python train.py --num_hidden_layers=16 --hidden_size=256 --num_attention_heads=4 --num_key_value_heads=4 --head_dim=64 --intermediate_size=704 --vocab_size=2048 --hidden_act="swiglu" --norm="layernorm" --norm_place="pre" --norm_eps=1e-05 --positions="rope" --rope_theta=10000.0 --rope_fraction=1.0 --qk_norm=true --attn_scale=0.125 --bias="none" --tie_word_embeddings=false --parallel_block=false --init="orth" --init_std_qkv=0.0281 --init_std_o=0.0 --init_std_up=0.0281 --init_std_down=0.0 --optimizer="adam_variant" --learning_rate=0.00159 --beta1=0.9 --weight_decay=0.12 --lr_head=0.0104 --warmup_steps=310 --schedule="wsd" --decay_fraction=0.741 --decay_shape="linear" --final_lr_fraction=0.0 --batch_tokens=65536 --max_seq_len=256 --doc_mask=true --z_loss=0.0001 --train_tokens=387200000 --max_steps=5909 --dataset="wikipedia_en"
Each number is 500 + 25 x the weight over its row's rms, rounded and kept within 0 to 999. Layers, rows and columns count from 0. Numbers have three digits each. The size before them is the row's rms in percent of the matrix's.

# up: layer 2 MLP up, 704x256, rms 0.0621, rows 69-188, columns 192-223
# down: layer 2 MLP down (transposed), 704x256, rms 0.0604, rows 69-188, columns 192-223
# gate: layer 2 MLP gate, 704x256, rms 0.0651, rows 70-189, columns 192-223
up69 100:545497528493537545519541498514483527486519472524558508479457517488505506501503496500533476485484
down69 097:487520492532478493481478508505525506443510488514486528501509525491512527489500495491520533482493
gate70 108:487521468481507523497509541457513522511489486497509484545439553520490501486512521509544441458429
up70 104:501504484528433516488499500496504485518496472483509544515469523491504486495557497474530481480477
down70 100:516550458497430473500495485494486556457516530514493515515499490541512496563517469446525498500501
gate71 110:491529469517506490464459505510483471490481520475528498493517527488444496533467527503523471469524
up71 103:497500419510464522538482492530509477461504504507511523507494500458486482511521535510481505498539
down71 102:468526503512528485508523508502481528471537527502504487492493543525471483551515534495484470538454
gate72 095:547493513517504519517469483495510516514464502478471452523519538446472465496512531462482497452512
up72 100:480475493495472558494520517546483510535524524513517507493448465493528503509551501507519459502464
down72 096:494501487520530453495511479516538476475496445454499487536525504522530466522510505483529517487570
gate73 097:516487479517534501514503493511491472522479516506533466501499482481503484500512504541452482459525
up73 098:489488515522497470492440536480535520501493478482490530467486488454517498472510488472467452523531
down73 097:514534520495527466516541493520512505529508516485468523480510524519519526462523483537525506443508
gate74 105:515478473486508522491449503489533521488472495487539531529508523507487552513476461463495431454530
up74 103:498523541547515516493474462465523490475491490536503507534492531565519509503488502453503523500497
down74 100:495485508526526469533539517473526547490536458502496480493488513514483492561455497481506498506464
gate75 106:507493468541528468472462508501550475475482539519487501507488505478473532517522517493502493471511
up75 104:497503520524487510456456499456514497504453504504513509514515518480503498523535492503497497555491
down75 105:514493493495478440491481457473520504509499488490508502493503498491534481489495455479532468541514
gate76 103:512527509519473430492518495495516467496469435470484530477535548521523511511524517509488468470518
up76 100:469472468516500537466511449499541488518539486485522521439528511488547572526509490494516503458497
down76 103:489491484456506512486499506504516521526463546489520528484502478516533541576515494529528479485467
gate77 095:481466511474488471528502489527545478525504505534491517477482494533540520459515510501479499500481
up77 097:481490487529513517470483497478524520476546516464548498462478539514462510480508576516543503513489
down77 095:503469499463486478512504500521488503517507491506484540501491509499486545482477487496512513507472
gate78 096:550500499484540502516494510485487492498540526429518508493512510500486512520515522491457504499470
up78 093:483469500518513471485496515518512523498494499472525499485493474481511506510475550491522529481508
down78 097:530536502510457514522460561474513506535492471471531482487503488522472474476504512479535499499480
gate79 100:494500498532490457488443553542504476486503478555517526488484498465501476527463507487510515483487
up79 101:513501521498523496502456478485511470534521532472503487501480495539493511519499548487476530520528
down79 102:511490499474539480516524478493509526498505552547512497508540550472469480451515528515471503483514
gate80 103:519498491466495498512471475518495464440508508519486491491529458513472461461507502480482449515510
up80 102:514534499521526500491496491486510525487481508503460468491489472452512544527493469509494479484489
down80 102:513520503500523489444487492498448504477481465506456517505517531528504488532508498502513504503523
gate81 100:511522472504489485488519487471516524483546456489468537528514532492486495511481499478518503489469
up81 100:476522527485523513526500450490492488482517498528500533533464481531497521463482474512522521560504
down81 100:491506499544538511477510462491514465524578488473465556518495469444462515510458473457449553481498
gate82 094:515497430488541522457535485520470501488498537520495473462460468540480533487511529531525504506493
up82 097:458519508467468485516464521502507525507496490496478501508476525535522505530484497523494497451490
down82 098:478509564534495492519521505455462470504476515494487509559515501489533511466512495470546492523479
gate83 094:491505486548504468522482534465557544502504527468538552536466500484522466491492493519503486473499
up83 096:465501529538503555499513510481525528469534480495498481537466516509506481495460468518472526504528
down83 095:475498476508530497517528496484540501507514553504522510546488557483539472477516510503515516440496
gate84 102:520537517512508491538482483505539492522527544476516498484505503520489508501460497469489518498488
up84 104:546483524468538560532480458509516492495454517487518510517477501502412500502497482481488496474497
down84 106:526455513484487557497511449532469509527491468503511539521482500486499533506520504513452468482515
gate85 103:456510487551475527531546559508520467500509508479515462480489492502516524507527482503533491446473
up85 099:471532471531525465514486478502510551466467490452521521534473475520533452495469513478502495514486
down85 100:490519497487477511500511498469522468491518476495559489512489494516534488530530476474511523522471
gate86 101:482485452506528459488526527532465479468512513506464534526530504471496526472498500488520465500493
up86 101:518535499496493494465471480545476516489479483495449470515525495513490519490491568520550520556509
down86 102:522519463466491504486494482513479502527490486537479480521509463506494534508469544483513471487517
gate87 105:499491496522515482501486515513462471522488517510512491527487514493510479493444489462483470530495
up87 100:504463542479519482481451505502500513479512508464521452505554481504464525491536491522498525487511
down87 095:500493527505496510522485505496474517455507514507549530482506475500511527507556492518516521456509
gate88 104:520467457489497478488481523488471537491522465467439489510496553510517531496466500485521486499503
up88 105:494479491491457483462492492462534514501435485503502499471512495488555490527457519462491457477550
down88 104:500473471486502494496506507461511516496510478505514490465492512466486508548455521477483469501489
gate89 093:500470486514519482470532471512447510481506538530512503472465462464504441487529488520482476503518
up89 098:441462485484473482520467509471490495519516511542494513519495465502513495499511477463526507531501
down89 098:543473496503501523542497477480513476522501513510525481495472496426483521464487516516515502478534
gate90 103:471509556517487543542501473458466537475480442534473485490526543507467464506485532482519495504435
up90 104:491512511484469507490499501470501481515527471484518517484526477508512524480522534487499541490477
down90 102:443491472484477484563451541503502500527502489546500458514509535513503499479529530462459493529459
gate91 105:550520488512506493468460473471491447533485494472512554507539497529496494489523486462478493470486
up91 100:501476542517532481481507548463512531492487498463495461476518492529505490454489531525522535482509
down91 100:524495489511459531505523478501544528484512490512500473441497480481511465455525510500533491536474
gate92 106:460459505496477458506510453500497502489492500476511505523518507498538516494505455519516500485484
up92 106:480513537457522463518474487477523507502484487471496504526465508473460500500470531500445503499523
down92 104:516441557497469506535479429510534555499495469461507474514475482496476538485511489551481510470543
gate93 098:480514501482467527537501500496475495486467491489463524500498524504515490517502575465489482500518
up93 097:511503486532490506521512497495497500518501521493513552507483460456484493563513492530472509524548
down93 098:466486507500491500532504472558481496506534508495527463497443533508466534431483468489509472500487
gate94 106:510547483516489484502505491460536487448481464531503497442489468484518516506543504489509445512498
up94 106:489523490448506494538487477461509534536516446477507523483529541535533535501484461488561479447500
down94 104:503496502575474494473507517447508514460475537545517545520487485484527487478495487499475501491527
gate95 100:490500504433548490495491460502488448498515500510487506492471504461544530489497509502498500492498
up95 099:532477540497488543543465491492489504523522517512497513499527540503522507492454522506496481526534
down95 100:507513481469550515475474514533512532501518493452519513496542470489502510514521514481492539477488
gate96 102:505540541489530465493504509506516520496442508491494521490527502473531434507457496502475473483523
up96 103:511469492514513499455506500520516538490484514521495491492452504491521490457464432535542527510465
down96 102:482472473541507479514548491502499503464455485535472521547490514500513510475456520526530499451510
gate97 102:505486501487483518458540511495496469484517504490513527496507480465421499504475496520496483478451
up97 101:499493526499498471510505504530531489506496524514504512496470546481475484492482493511556450500501
down97 103:549503499506513485487496517521492519511500527511522508508517507509488484525519499521535502455480
gate98 100:466493459511513480519543491438499525504508467504541507512441532504483509478498512465505529505442
up98 098:498522497504489510569525540489522507540505539470446484480504471484521489491520523496464483496499
down98 100:508541473557478535521510534446482486528516499474475475494469497446485481484475536488468450493503
gate99 097:528486513502550457475490474460512548480518502532566498536529518490514488482491501495493494493514
up99 100:487501471525498489489496527507482502534555488507536573506490512504508489509475483496523508514508
down99 101:511489459477498488520489518506469500483505481476485510489472462483500504492507528534439512515491
gate100 097:467473531496479525480523451516468531558477527531494483501501518561514492470519487495491497496476
up100 099:463496515461535477491510511489504516498478495472498452475525476482544516467473494517554518485474
down100 100:478529515506484491505506462490507547480516516465508508501522546475477507517520475546516556500521
gate101 098:465485504480516492539525444489501517522531486519498485460463485454493475465476499455496510527521
up101 099:458528492473501464488474507517527495463473531561447513456514510458530486487477527509504497507483
down101 099:512504495475466488492532472457534522478512507450456518489525501537491497532440517507443469474535
gate102 095:497475461488536454483519503468481488484499455522491489536500538503549491502475496447494503500463
up102 093:502508544535508500539521488482474535457534463498523499505523495499518476530537519479499453461477
down102 092:520517523523499494510484505513490509495504502515509512455515481506490442530539509540482512519519
gate103 095:495524487509490511519561516474481503482498517521445515527504528478527506480515482494535469494482
up103 098:526485512502499489518519519468486500518529507513504521476502498487466489538510499499484525473551
down103 098:449541509541453483525524478488494487533499511491448471534472463475510500486531503432472538529500
gate104 109:540502506504498518489529492518496546459436492549485546494456493565501495470510462496545470492494
up104 104:490484465500508490505534502491539489508483500513526460507492479521505499486525482467530496541473
down104 103:520513493518517489492477503469503501483508520464481447464520496488492500492492505507503533463498
gate105 104:526544496465494511464494518463485487501498540467511529498517509487488520524482495480499504441511
up105 107:494462506518488503530479510520493478459487509487483536540501507525525550486524502463538542507507
down105 106:496502470525521505475488488561481495492495497489492511499497464514514512522524526479500535505537
gate106 106:532501485463489510499550456495470471474514505492513495529510507474510463507536475511508480456492
up106 104:489504463507497542493507528540496518522518504490444486491522546526496455532483461499486465500510
down106 101:467459523508508527526503517507424535492524528518504503522500496484513499514490422492446508503499
gate107 092:476477484508464495491512503510467501506472534490487528538475514502539457478448472500520492506540
up107 091:488464536489589521526511544503518461494519468488536522472521531486467490463543536495544486478485
down107 095:490468524497571520516484563501510492486533477483530529507523509509470462485527536516530461501476
gate108 105:544472484476500507502521513485507517532472515469484551458506490481554492516454490514500525461458
up108 100:527508517500481513541517511494450495542476485489464450496498441479505477514514470524490526489516
down108 100:504479514495488489512470505522486505572497469509493497490510525520542519508489496507468520480478
gate109 095:474489484491531457477504479460526502478528496448458474475478484485504476503507535474483511520475
up109 096:515549520499486493517487515506451539494530559499497481529473531520483501508500470497478476465531
down109 096:484492483506523537514484522498517502505508494471472498487501502534503484501507495483494528513508
gate110 121:558474523466516526529511486470539476512502480515539517510503522516471461467477488460470491496524
up110 105:557498511489443517506493483487528480472464495549502483534496508492499517524523466514465485473476
down110 104:511518489510436538493528512512510489489492478548473513509498458515501511520523478507504528434500
gate111 106:473522464450515461512529481493517499458505466479490517478446522529487513505523490484527483473487
up111 108:498510491454520501508493514507460502530511482545510490514500478477543485461487481523483515470503
down111 111:514528502518475503495542494466519534476480521506495522489506472515486503480509464510473531468469
gate112 092:499529486508533534477488505463534487463482513495524507480502525497530494546470493499503494518477
up112 090:481487478482489468496489511450507469467506484483541495502480515528523485466449520508488486480475
down112 104:514523493487512474462512510498491494506535520502503501513524527493499486566479494476502509486509
gate113 094:497497484482504518476511498505501497490492495509500486500501502520490491504553467532528520508518
up113 094:528494498475502472527491487517464540525528480526471490515493486512480530524509495514507516486533
down113 088:498517498486489503499471471487526464491492542529531499520528531479508510526470461510494529489493
gate114 100:503484521492481493496486516532527499506516502509459526489472538505499475455500507512498521543518
up114 100:486476519558521492496537521487436492514538495473484507492541499488477476506459503525510519463499
down114 099:478486493537500509497518522463513535488511504493500516472448514476525464473521515483476499480493
gate115 101:489505458502489482473549471561479501473499488508500470518506478509506517489535480485567473528555
up115 095:440458507491492477524525527505453578518570483523523453477495506480520500467527483533462499505461
down115 097:550533487465470515484492469507489453491442495513483519535550499459521470491485501466557518479508
gate116 104:520474550463528473537527480505477472478537480476466526526515495492511468466470528467499512500503
up116 108:516473502497470494509477472488517463515458505578491520461483467562506503478500488485459500501497
down116 104:518507497454510508479443497511496467468470512508492488489453520501512538537445489473506499484498
gate117 101:494461528488535498483473478456523518474492491467531485545443479497513508501489503523465486495489
up117 101:511538478521505487462529547494502517461496508495515497529483458462480505497517482557547518488495
down117 102:486457492520546454498502492497499540501522500497502505536471505462484497442451534500541489520493
gate118 094:513445498449509496472475472481534506480503514461505507532452479505512495477458465533508489481531
up118 095:508497488542483551506503489517487507515503505510452551550475485482526498498497458439496486485552
down118 096:520501507531496509499499518544491465505474491478533550509519490496489495505489471527489534470490
gate119 085:474514468480486483512512486562463524489504537508436490515529551552443533491527490515463489528486
up119 087:529462516493500518515547446547484527489490536493520477503525461480485481508474469547500562549553
down119 091:520498488475506527479489523454528491493472484516522472510499484474503478505471504501529468463525
gate120 091:530492483549490496494467504485533490459491531508520512475505442469457510500528478508491534497507
up120 097:487494501510537520428486524487502476502537517529487536512505463436455507525514517496524537496522
down120 098:527518497505486468459495506503482483508458474452462491509492504493506549521452477484490524497467
gate121 104:493485517473513550520532523522487485515479484455507554523536515509519498510467520509516520499523
up121 103:497472495573502498517484507504560502507458502506506505517460487477474542528454514489550501459507
down121 103:461488494504548463508462550523506483481516480529471453437472487514505498537526518463507517489470
gate122 101:503467513494512533528498483523519485483493503495493527507521492531486491506535508479519518461495
up122 100:515447480490507479552507475485541480460502525497521547492486524514517461491484501517503493511487
down122 104:486435500490493497542465473527513490471512542538504481506533475476526472503515514532501482520516
gate123 103:514512472491570489471499510474511491467482465437594529499481480463493518508505507492481481490457
up123 103:479509482511498555486502440509450491517467483539495526476526507478503492493529491510484502491501
down123 103:478493476514466484485453479484511511493471476521531475481504527504517481504492493524494451463473
gate124 093:509530497506490492499542525500463449476545509502509499480487500501474525489484491542529486534519
up124 099:492485522467512473469492504512455509488528490492496512524470499510488522527511494538509505530492
down124 098:503509519491499540511498458524500516495461529472493534483531489534475471499525511452484492434470
gate125 105:497464530468488451489500529487521539473523506507473448530440507504522472488475527526496508527503
up125 101:498516512509476513534456462535490468503509501523483515520504509504513494514492514475460557549514
down125 100:507476508498451522536491521499503500485474497499547497485471529469501483463461478520489449500480
gate126 098:506493499478501512525523493471508480545462486494487462509490472503471457476516524497513493478487
up126 099:473486481504517540500511519520524495449535504521502510474490532507490519512516466511492538485522
down126 096:460504476513508522473488517518501510438495484506459584508456491530511501487493460530473570516525
gate127 105:491536512477527494498491489449482487466455474519475499531453515505515447467521489521492525483460
up127 099:516504509501492458482486530484527501484530467499505510501507515489547525521518489524515499484507
down127 100:504471552501468487531538494530510526517491528523480519518500486500483542463535486466468523519517
gate128 101:482552517546473549483493532447470525496520504543517489516516543521526479499505495424478476460496
up128 106:491535485517458484482496507535513537501483491520508451453447507502496529489523506462514452509486
down128 104:463509484484479517488517540507550508465501499523518500498498512500529494476504517479509531518532
gate129 106:530466475470571498506556450489519452540469511498511467475459472559499482480511501468523480499521
up129 103:495510498487521519433500530483481459489489501494524545532536497491553506518499505478500506461487
down129 104:491518502509507503537479519494458507526503507518478495519486476480472482508474519555475487515494
gate130 098:511483493519504485524494515495496496491506501516523505479523532494555515470515491525465484466523
up130 090:525516448495497488410483517478496523528538501513483476526476504575508509511539479512499466497501
down130 095:502516501461482533461464509503487526503496528459501484491500513498496427478467479528471495491497
gate131 095:481494514477499499451486467492471511488501471492510472494496521471468482499491535454465494450498
up131 100:492503488490525466399465483481434523537460507536474481498540491512508481493457480553499523517503
down131 099:528482530465460540490493500535526508492535503450508530549460514477491520541516479502486500527541
gate132 093:503468519530554497564465533480513474510475524517507498523513537501514501494479538512475508495456
up132 093:552522469517513481520444499512544499494484506501503517456504492520486481495489488477495548467530
down132 094:509491482516476502484478496524495560480492470495489493484494500448510456480510476444520493512518
gate133 101:522467464494520560496454512459569449519497524510502497474508551471498484510516514477483524463512
up133 101:469531502521495495484501544512463494508479494481495474528479490515468529511507489531531478517508
down133 104:544515512485486501508527522568481520491479520508514497526515497474495544500459470494504509500523
gate134 104:503497534502494489474450479530473464495509503486499479487475490534506516489519518475510479460539
up134 106:526515473545474503501480493489500486496468502489506577506500507515491528507521514487502486465494
down134 107:514490538471520530526502495475503504481514471498467472534493520489467500485481491519501459476467
gate135 102:526490494513520481509519508458491467524527540480484507518476478486547501449494488477522457513484
up135 102:488498464485487533472509516451486490516495471450510440528499496505531505491526544501490502504491
down135 100:493506476504526507491509502456515475586481491478518479534495545470521515532509506431498479472530
gate136 095:509466495523511532478509528498489491481532531500580498509463472522489499458453535510466468459515
up136 099:458486514503487534473534517504493522511543473464507491509496457551557504475531479482541495504513
down136 100:470488549504531512481519504458466518497533505481508518483484538496487485444520510458518481482480
gate137 099:507483550485523475479510516579494470483552552493472479542519508453546492478483501477523482518518
up137 102:480500539534479548459539481488438474527561488520519514516518506535497485518520518504493497475496
down137 102:486480531507463540534540504489493464523498514470489486535506483535478484512510513446468487452507
gate138 106:536494508480489519514490489511487466508473476483461538488511514485487472497475522457538452512519
up138 102:506528549505487536525513515471497507512510477494511469502529491493491494544470501548494515505571
down138 101:476504508505496537488518526513492480490512526469521443499509517505512499449462450560476501513486
gate139 098:503458525497476488513454509501500473505481496493495487528512491542453506484521527474493478509534
up139 105:484516520502510533504498462511526503450513510524540496529500515498491504504538538491499488518548
down139 104:467488519512452493483481467450490495527478483484488483544508549517488508480517502476486510532498
gate140 094:540484488519522516489510455505492497488549486493456429509517492482481487503474529474519491507478
up140 093:470461484490440475467529516498486526461532453539522506486520540485463523482484497483506475503488
down140 094:514495509485522495494445500472483472532504521522505477504551481529501473522484481541441572517489
gate141 095:464488491499474491497519526499466521478475463503476522525522565529475504521538511487485504535527
up141 091:532504521478510494468484470520496502518469505494437482494520539516498484491502483463504500504492
down141 095:523473513490512474519515539541492524512527476486522513525479492499511516461479506459485488488510
gate142 101:477476532517486484562489484510474530540518471494464482516525536539492491458503498464490499531523
up142 106:479503455515503514498487479537522490497513516515509456444512465509485489503530478527508477473525
down142 106:506518471498492517497461488493474458508515506557497508476489513500523517533477514513548491489477
gate143 104:506490540514522537483486522481516497487523480529507501493513498494511485452503520467511505548500
up143 101:529500484494477513530508500516510486520488546511536486498510519567504524489462515526538460496475
down143 103:502470554509522489484499524512455496492533491461499487518471507460496534504497496470495522544486
gate144 101:523503497543525510532544525516497509492489457527475496488505475520469500490498511483466552499508
up144 101:510513509527509490514492440489497528508519510492492536483497510472518486528473516487480491474489
down144 100:500518507495539487487547524502494515451479510503524526466520489524502538463527519532472515483506
gate145 095:506524520469486487452516471498489500501474505482456492526470549537532477473523496494518477534487
up145 099:532499434530503500494474548506517488472508517501467507552488483493526507495499473511519464469478
down145 099:490523507513467498496500504531465504505500491512488487502475508521501501535555521474461496524491
gate146 107:507459515467475499521488478506519479521467503499489498479499514532518504478481511467504530541495
up146 108:518482510482499496528496442483442517466472486486461496452537503510452514496508519492474503480553
down146 105:521547501501540476571544499531513524514485492530519516459480501467502517493442434523483474510518
gate147 104:507488487504513532513483508533512487491492464445472475519465495493503446456474500524520528527466
up147 100:523548556485503535481509526513504518504458500486468509510480500467563472540475495525537516453495
down147 102:495485489498489519482486480504486522500501498445482481476469547511492481516541531521528511482497
gate148 094:499493488523486450518478515524487473517480503483530525487405479510498493478500508483455488484503
up148 099:508506489527512475472500493531479501499448541476508501517509459521511523534494485528529495491546
down148 097:471554527524455498520504473577461517515468504479521489495488516478490482554482465503533490507511
gate149 101:529474514543512511505461469466509506469491487504534495507489567481520467505515528499479496498483
up149 101:482476509489543544487512515502460490524508517490502520500517513496499492458544521520467494468457
down149 103:478477495481457513488483510512520497545480525472491494498500492479490486455489528469501469478482
gate150 105:498502459508517496500480496502470521502495508474503513568496522517539461497473497490527488493501
up150 108:486501475506513525526498490475510482481441481495481515511486484538486525539512488481496499513524
down150 105:532514511492544482535497453536484481519522509479520520477506407522484548490438463537494478510537
gate151 103:511496538520448532520489527498516506503467544527475524491494473520509499514520478477551499504535
up151 102:464468497502532489520537468551496466516532491551476474487502507551504468469511559537524515521480
down151 103:480492492459525467479507467534493472531496453522476465460508502524496481448466494495477496514509
gate152 094:486507495539482483504520500503532512504523528494501465498497468525507539506512498544495470545418
up152 101:462489521451506541503484494496512511467511459501486463491470522538498489498555476524502524497528
down152 103:537504498536496514515483439502546476481491486537555524481489505499484492523505515476476533477501
gate153 100:523475524485510545479506468560500509522496517493494508474524511484510477445499515510466558490509
up153 105:500495467471520497413485528459537531515458505496493508474479526508473529509466522510521495476490
down153 107:485521483492500498487533485476494511477510497537510485500452503494500489528512501519496503551512
gate154 101:527475523489485491496475470499513468521477492498500501526467552514528452489480527474494531499497
up154 102:474519468487512540502486471521490519504490520479492504483469510507556509491485485440481500503494
down154 101:519500492498499488492461477531461460521515516487529504511510477516485516486468521445575500523478
gate155 104:490464508562478531522512475536472506477485546536509457510501501487487480513465540471486498489521
up155 104:513488564494500492505544509496499492492511507548489538500449495545524500500518501512523495462478
down155 104:488480522524508513500513517523482518502497512531493459541526509502501509526516531509520474462524
gate156 097:496483466487541481511501507533490452487531459507497481452512481524467530444481497497465532525510
up156 098:485490518475489499514512482524464510469492433539495499516501485494461529561471489498512494544456
down156 100:505560446486486510497510539513495504486495500512493455515511475521521518507506466506488530489479
gate157 088:458517521492506516516523507542483546499481489493492494521499506487474498558518526508520472503545
up157 091:483527522453531466503521516433577485495490458495514503523501500528514500488481493481464537500531
down157 089:487507496510506512478496534506515505528556516493521482492525533501504522495504489526516473502494
gate158 111:519491523490499524520514506532493509509484499455507519519513532503527496490490521481491504464526
up158 104:508504492461494494498511491471493469494496486445479486529478490523516499475493538511462470501513
down158 104:495515507487508502474491476515530479515449496473487508490539559543466482458501494520498529500492
gate159 095:472491521534504515523496491491473504532541484513496466507513484493504551501482503508513506504486
up159 100:494469516493519521477516477473521525544431482471527518491524491473487521508545489502509530518486
down159 099:496465488547489488490487491586523493481435499515504513504468534465478506507514476502500470534473
gate160 099:474507519527510540520537529483503485529510464522507521492462519501507474501494482472535509541490
up160 101:540517497528494494486488495492471506491481467472501443519527515527519555472495503499508475471531
down160 102:518463491513502474507494498508514483537484480528523495517543506479489488499504523507501499487488
gate161 094:505491510485502490504514491473447466498530494484480549543509496490534479505497485492508497488463
up161 091:511535503549515518514552503470501548506496485495477516534469482540539455495507522488547483485526
down161 092:485505517483474502481489489451538490545438507499517522487447500535540487474517510508509463502490
gate162 102:545492520502532500514486513475483485497519470477516466494496514485469505493500487452494449502479
up162 104:482483507506513496537491442508502481564506557472525511484508495492496527571499518520451533498491
down162 102:476501484488493480513546503502527495474500484525485493493524535522531495566471519456494557474471
gate163 091:461497531475488479520470516487537481531541471489464475511493507494495482481483511474513523410502
up163 095:469523507487506555465523518495538533526513493494536488522477471487541525526549490529473472487499
down163 098:505518485545491502470534530476493527524513504485475547481503509501523436553506504480514516514518
gate164 112:508520492482519462504548557477511506447478536503550538453487490447527497478528475491519446453533
up164 104:533510524509473464499486513528441504503532462547484534492468489523510498507486481520488501485510
down164 110:480528481461509473517473463484477501456485518494483463509507488501482499529491508508526514521472
gate165 100:520478487511466517496544471500456527491521492536484541426523523519507492491507497462500503492477
up165 095:489469481487483508504490527525491484470519516525448491525476554511521439471490510488500474538488
down165 102:493494497566495497469525507512510514511507512512473514475538503498485477474464464490500454501521
gate166 102:503483480460442505505507513460526491484464509494486458528531511515511449511510510464496467465485
up166 100:499504490493498514498503480505525506508507511507457490480488517492524468478485536520497495510475
down166 103:487527510521530518500524489529482504509456523484471490469472485494487514453457509530515526479500
gate167 097:494497519492495484489492523487542505501507488463525541505459502483479499491473456490508491518539
up167 100:470471496478534524446496515448548535514440541465488512509482511482545480464485483462496506493505
down167 103:436519486475508502528506565478508519457501449521535482528488495481517507442520491499483531518519
gate168 097:528487489527535518505502536501504521481486483501515488456489525499531528490499534503512482524471
up168 103:485512539488524465497538458525495491485486488473518488458521512525511499542467523483479495547497
down168 101:487525514482501471510535492537470499516500510471485506512519512494488523529520522512501500478534
gate169 100:508504525517505521509493468479492490529459474456482505516503491493494532521510496477499474446512
up169 093:483514548483531490522516496487473481471510472478496529479522559511497502472511503481449505538508
down169 096:519538458463493524524509509506503510539552477546465486522476461516503473499498467516537494486487
gate170 105:490486495503532479476515504542472514496470504524527467483531498502510498485457510515506490503503
up170 108:502463494534494479509516545514502536540526484441526507466467508487500530462512500471501500468459
down170 101:477508474497484445511517459467447476498465482488447505492508470494505506466507512470493471491483
gate171 099:484488488505519486457481485505495464498494520493520550525463543495490495492477474456482511494475
up171 102:454516496485496510448507479497505488445518503499493501498466476470486458508494447496517513505507
down171 099:512521508508512497517465504479498496518525512490515490509481541474517499548433465532484557496489
gate172 104:485455496494510511541499514461467488516475472517470527529529473511497482459510479484510537505513
up172 104:495474522451490505499454489482450564521512485511475494553497499499522484484509541507493508526462
down172 105:451508480480510504506470447526484475485485465472433520512524489553507524519488542509510484523501
gate173 099:513472530509551472509462520526511462539481492500530441496486510493471507483515557492474471488526
up173 100:516518457515534460469461470495500479507493490499491438510531481540509497505512511518491488514532
down173 097:473509496492503455507532527491530521494494534495532522517466477471565526477478447466545518535510
gate174 104:462503505515496509561546496499484483475509537482515485512510488504480541502508495473476453487500
up174 105:484454508475501526461479516505476496481505482471473490503473433478519484494529450492471521501466
down174 103:495491513505501533480487493511480485483455498508535539494505485445467479465476457495494503480524
gate175 099:507519505550491506484473485473492497493507476508508536474520498561553487479470498500514534483565
up175 100:465511508458518480446489530548512485476465516503490510516512504503517526479498498486491492528530
down175 100:519533512493518489480536477552483546485541480516496501513558509510475468481453500520488511498516
gate176 102:540495496467530490496481466471491452553466502478488473451496463518522480489525529516472539500553
up176 099:464455498504491488516528483499504533502536468511486541459507481478533498464547481478496515561462
down176 099:475527490483514474472518492495520512510484494488487492485500483537529493507447465490527525471517
gate177 093:544504508515518487520531525491528521451500520556481504518462523497455489484556557498495517529494
up177 093:519500538528497567488498511488521496520486457455498461486522561497517532510519513545542515495480
down177 095:491457484509529503507530500490513525529530494500503553458457516546500501464509534525484473512532
gate178 101:482511481528504492471515525545481510483506518507513495490496543483494461512535515437478519496484
up178 107:513499495499501554520515530494468489512530514527520506500492482491490486479520526530463498510493
down178 106:504506476501513508492484497546510527470509518519487522518525479473472507500484503487470485508519
gate179 103:522542442536559443484478510471532505491443526529470494531434536484506504500494485499483481495506
up179 105:512497471503497482522498506478503491506480470503487508525491512526517469456558534462510514534504
down179 103:497480522488500519512500490508469469529503535469522547463507475494505540467517501515499507456471
gate180 099:491509513480457486488491506468523475508528507487501487468520492482526525503496503499489446491513
up180 097:503472519502530495499491482475546523427487457478451490488506513484506539507497509508509460471473
down180 100:498531467529539515488487481500471504524502490490486487522493485543486484537496485495479469525502
gate181 095:540523477475503506520548508501483498489529491509517510494494507487486509490466471460485487435483
up181 104:489500477535511513539512497538480498524470509491514504519559479501473529546497487498450488488466
down181 104:490482510492515482534524524521475460511486510479496545519544471474480496497527499539468508530480
gate182 101:547492524478497548529530506505504523477513482552498490508489513546479486487474497485507483435456
up182 104:525508530498547493470493498473527482461490521497482540484471482499490462525503452470524507569545
down182 102:514444520475540554500524502496515512488483479543535522481463504485511501540488443493492463524483
gate183 099:496491556475506484520551519540522553501503503551459525462467542495486502476488466473520558539527
up183 102:551533438484550521511502547507478502474512503493479502505496527496524493497458508468446512529460
down183 100:516501504519499500483529506455495520489520478546476469541515489523512480557487528489455487521429
gate184 097:497496487516538472486471456474467493474521496524530493489505499500475466478461495500517472467500
up184 099:485494443501470489511496456491483506476480524477513484492497492542512523504489504516466505450459
down184 098:548526525515509507510504529513531472530498525529503470513510543504435458473545463478499450556483
gate185 103:481495489455489530510519472536515515521488494492479527511498544511506499489519509506532537480494
up185 102:527504477525498529479452486467516482515496513506497500492498469533475487469492502510476485531490
down185 101:523502503474469489473537484460517513509508543482497521517456537495538478507480461467518473461493
gate186 100:499472474464506492492463524491470514513518455522500475518478483501515501471555515506530480490522
up186 101:492480476522523487505481482526478498536493504490516458488492457453488456455510515533529491503482
down186 103:485541493513467483529449516524500458525499492510464524518502493487491514540497493497460505470470
gate187 104:509483494514501488518444555496478484532530530446494498495564507476503524490483450504523515479498
up187 104:501472478441468518476545471511516504541532512502500519519557493496530520470484491501493528542460
down187 103:519483496492540503503479488507481511515521498480488469480550507457526466498521488512518497483473
gate188 100:512465503533506532485502576515502541457506495543514501519501558478486501458488511508574485522521
up188 101:474507509483512498519509445503451505504497485501506513525501485502452486504480507529488499518485
down188 100:493506427483514515538474511484497526473490497512504515492443503465502507490477514552482473461464
gate189 096:467523454511505487512502472493522520476497504506526470496473479475500512521514516503540492515490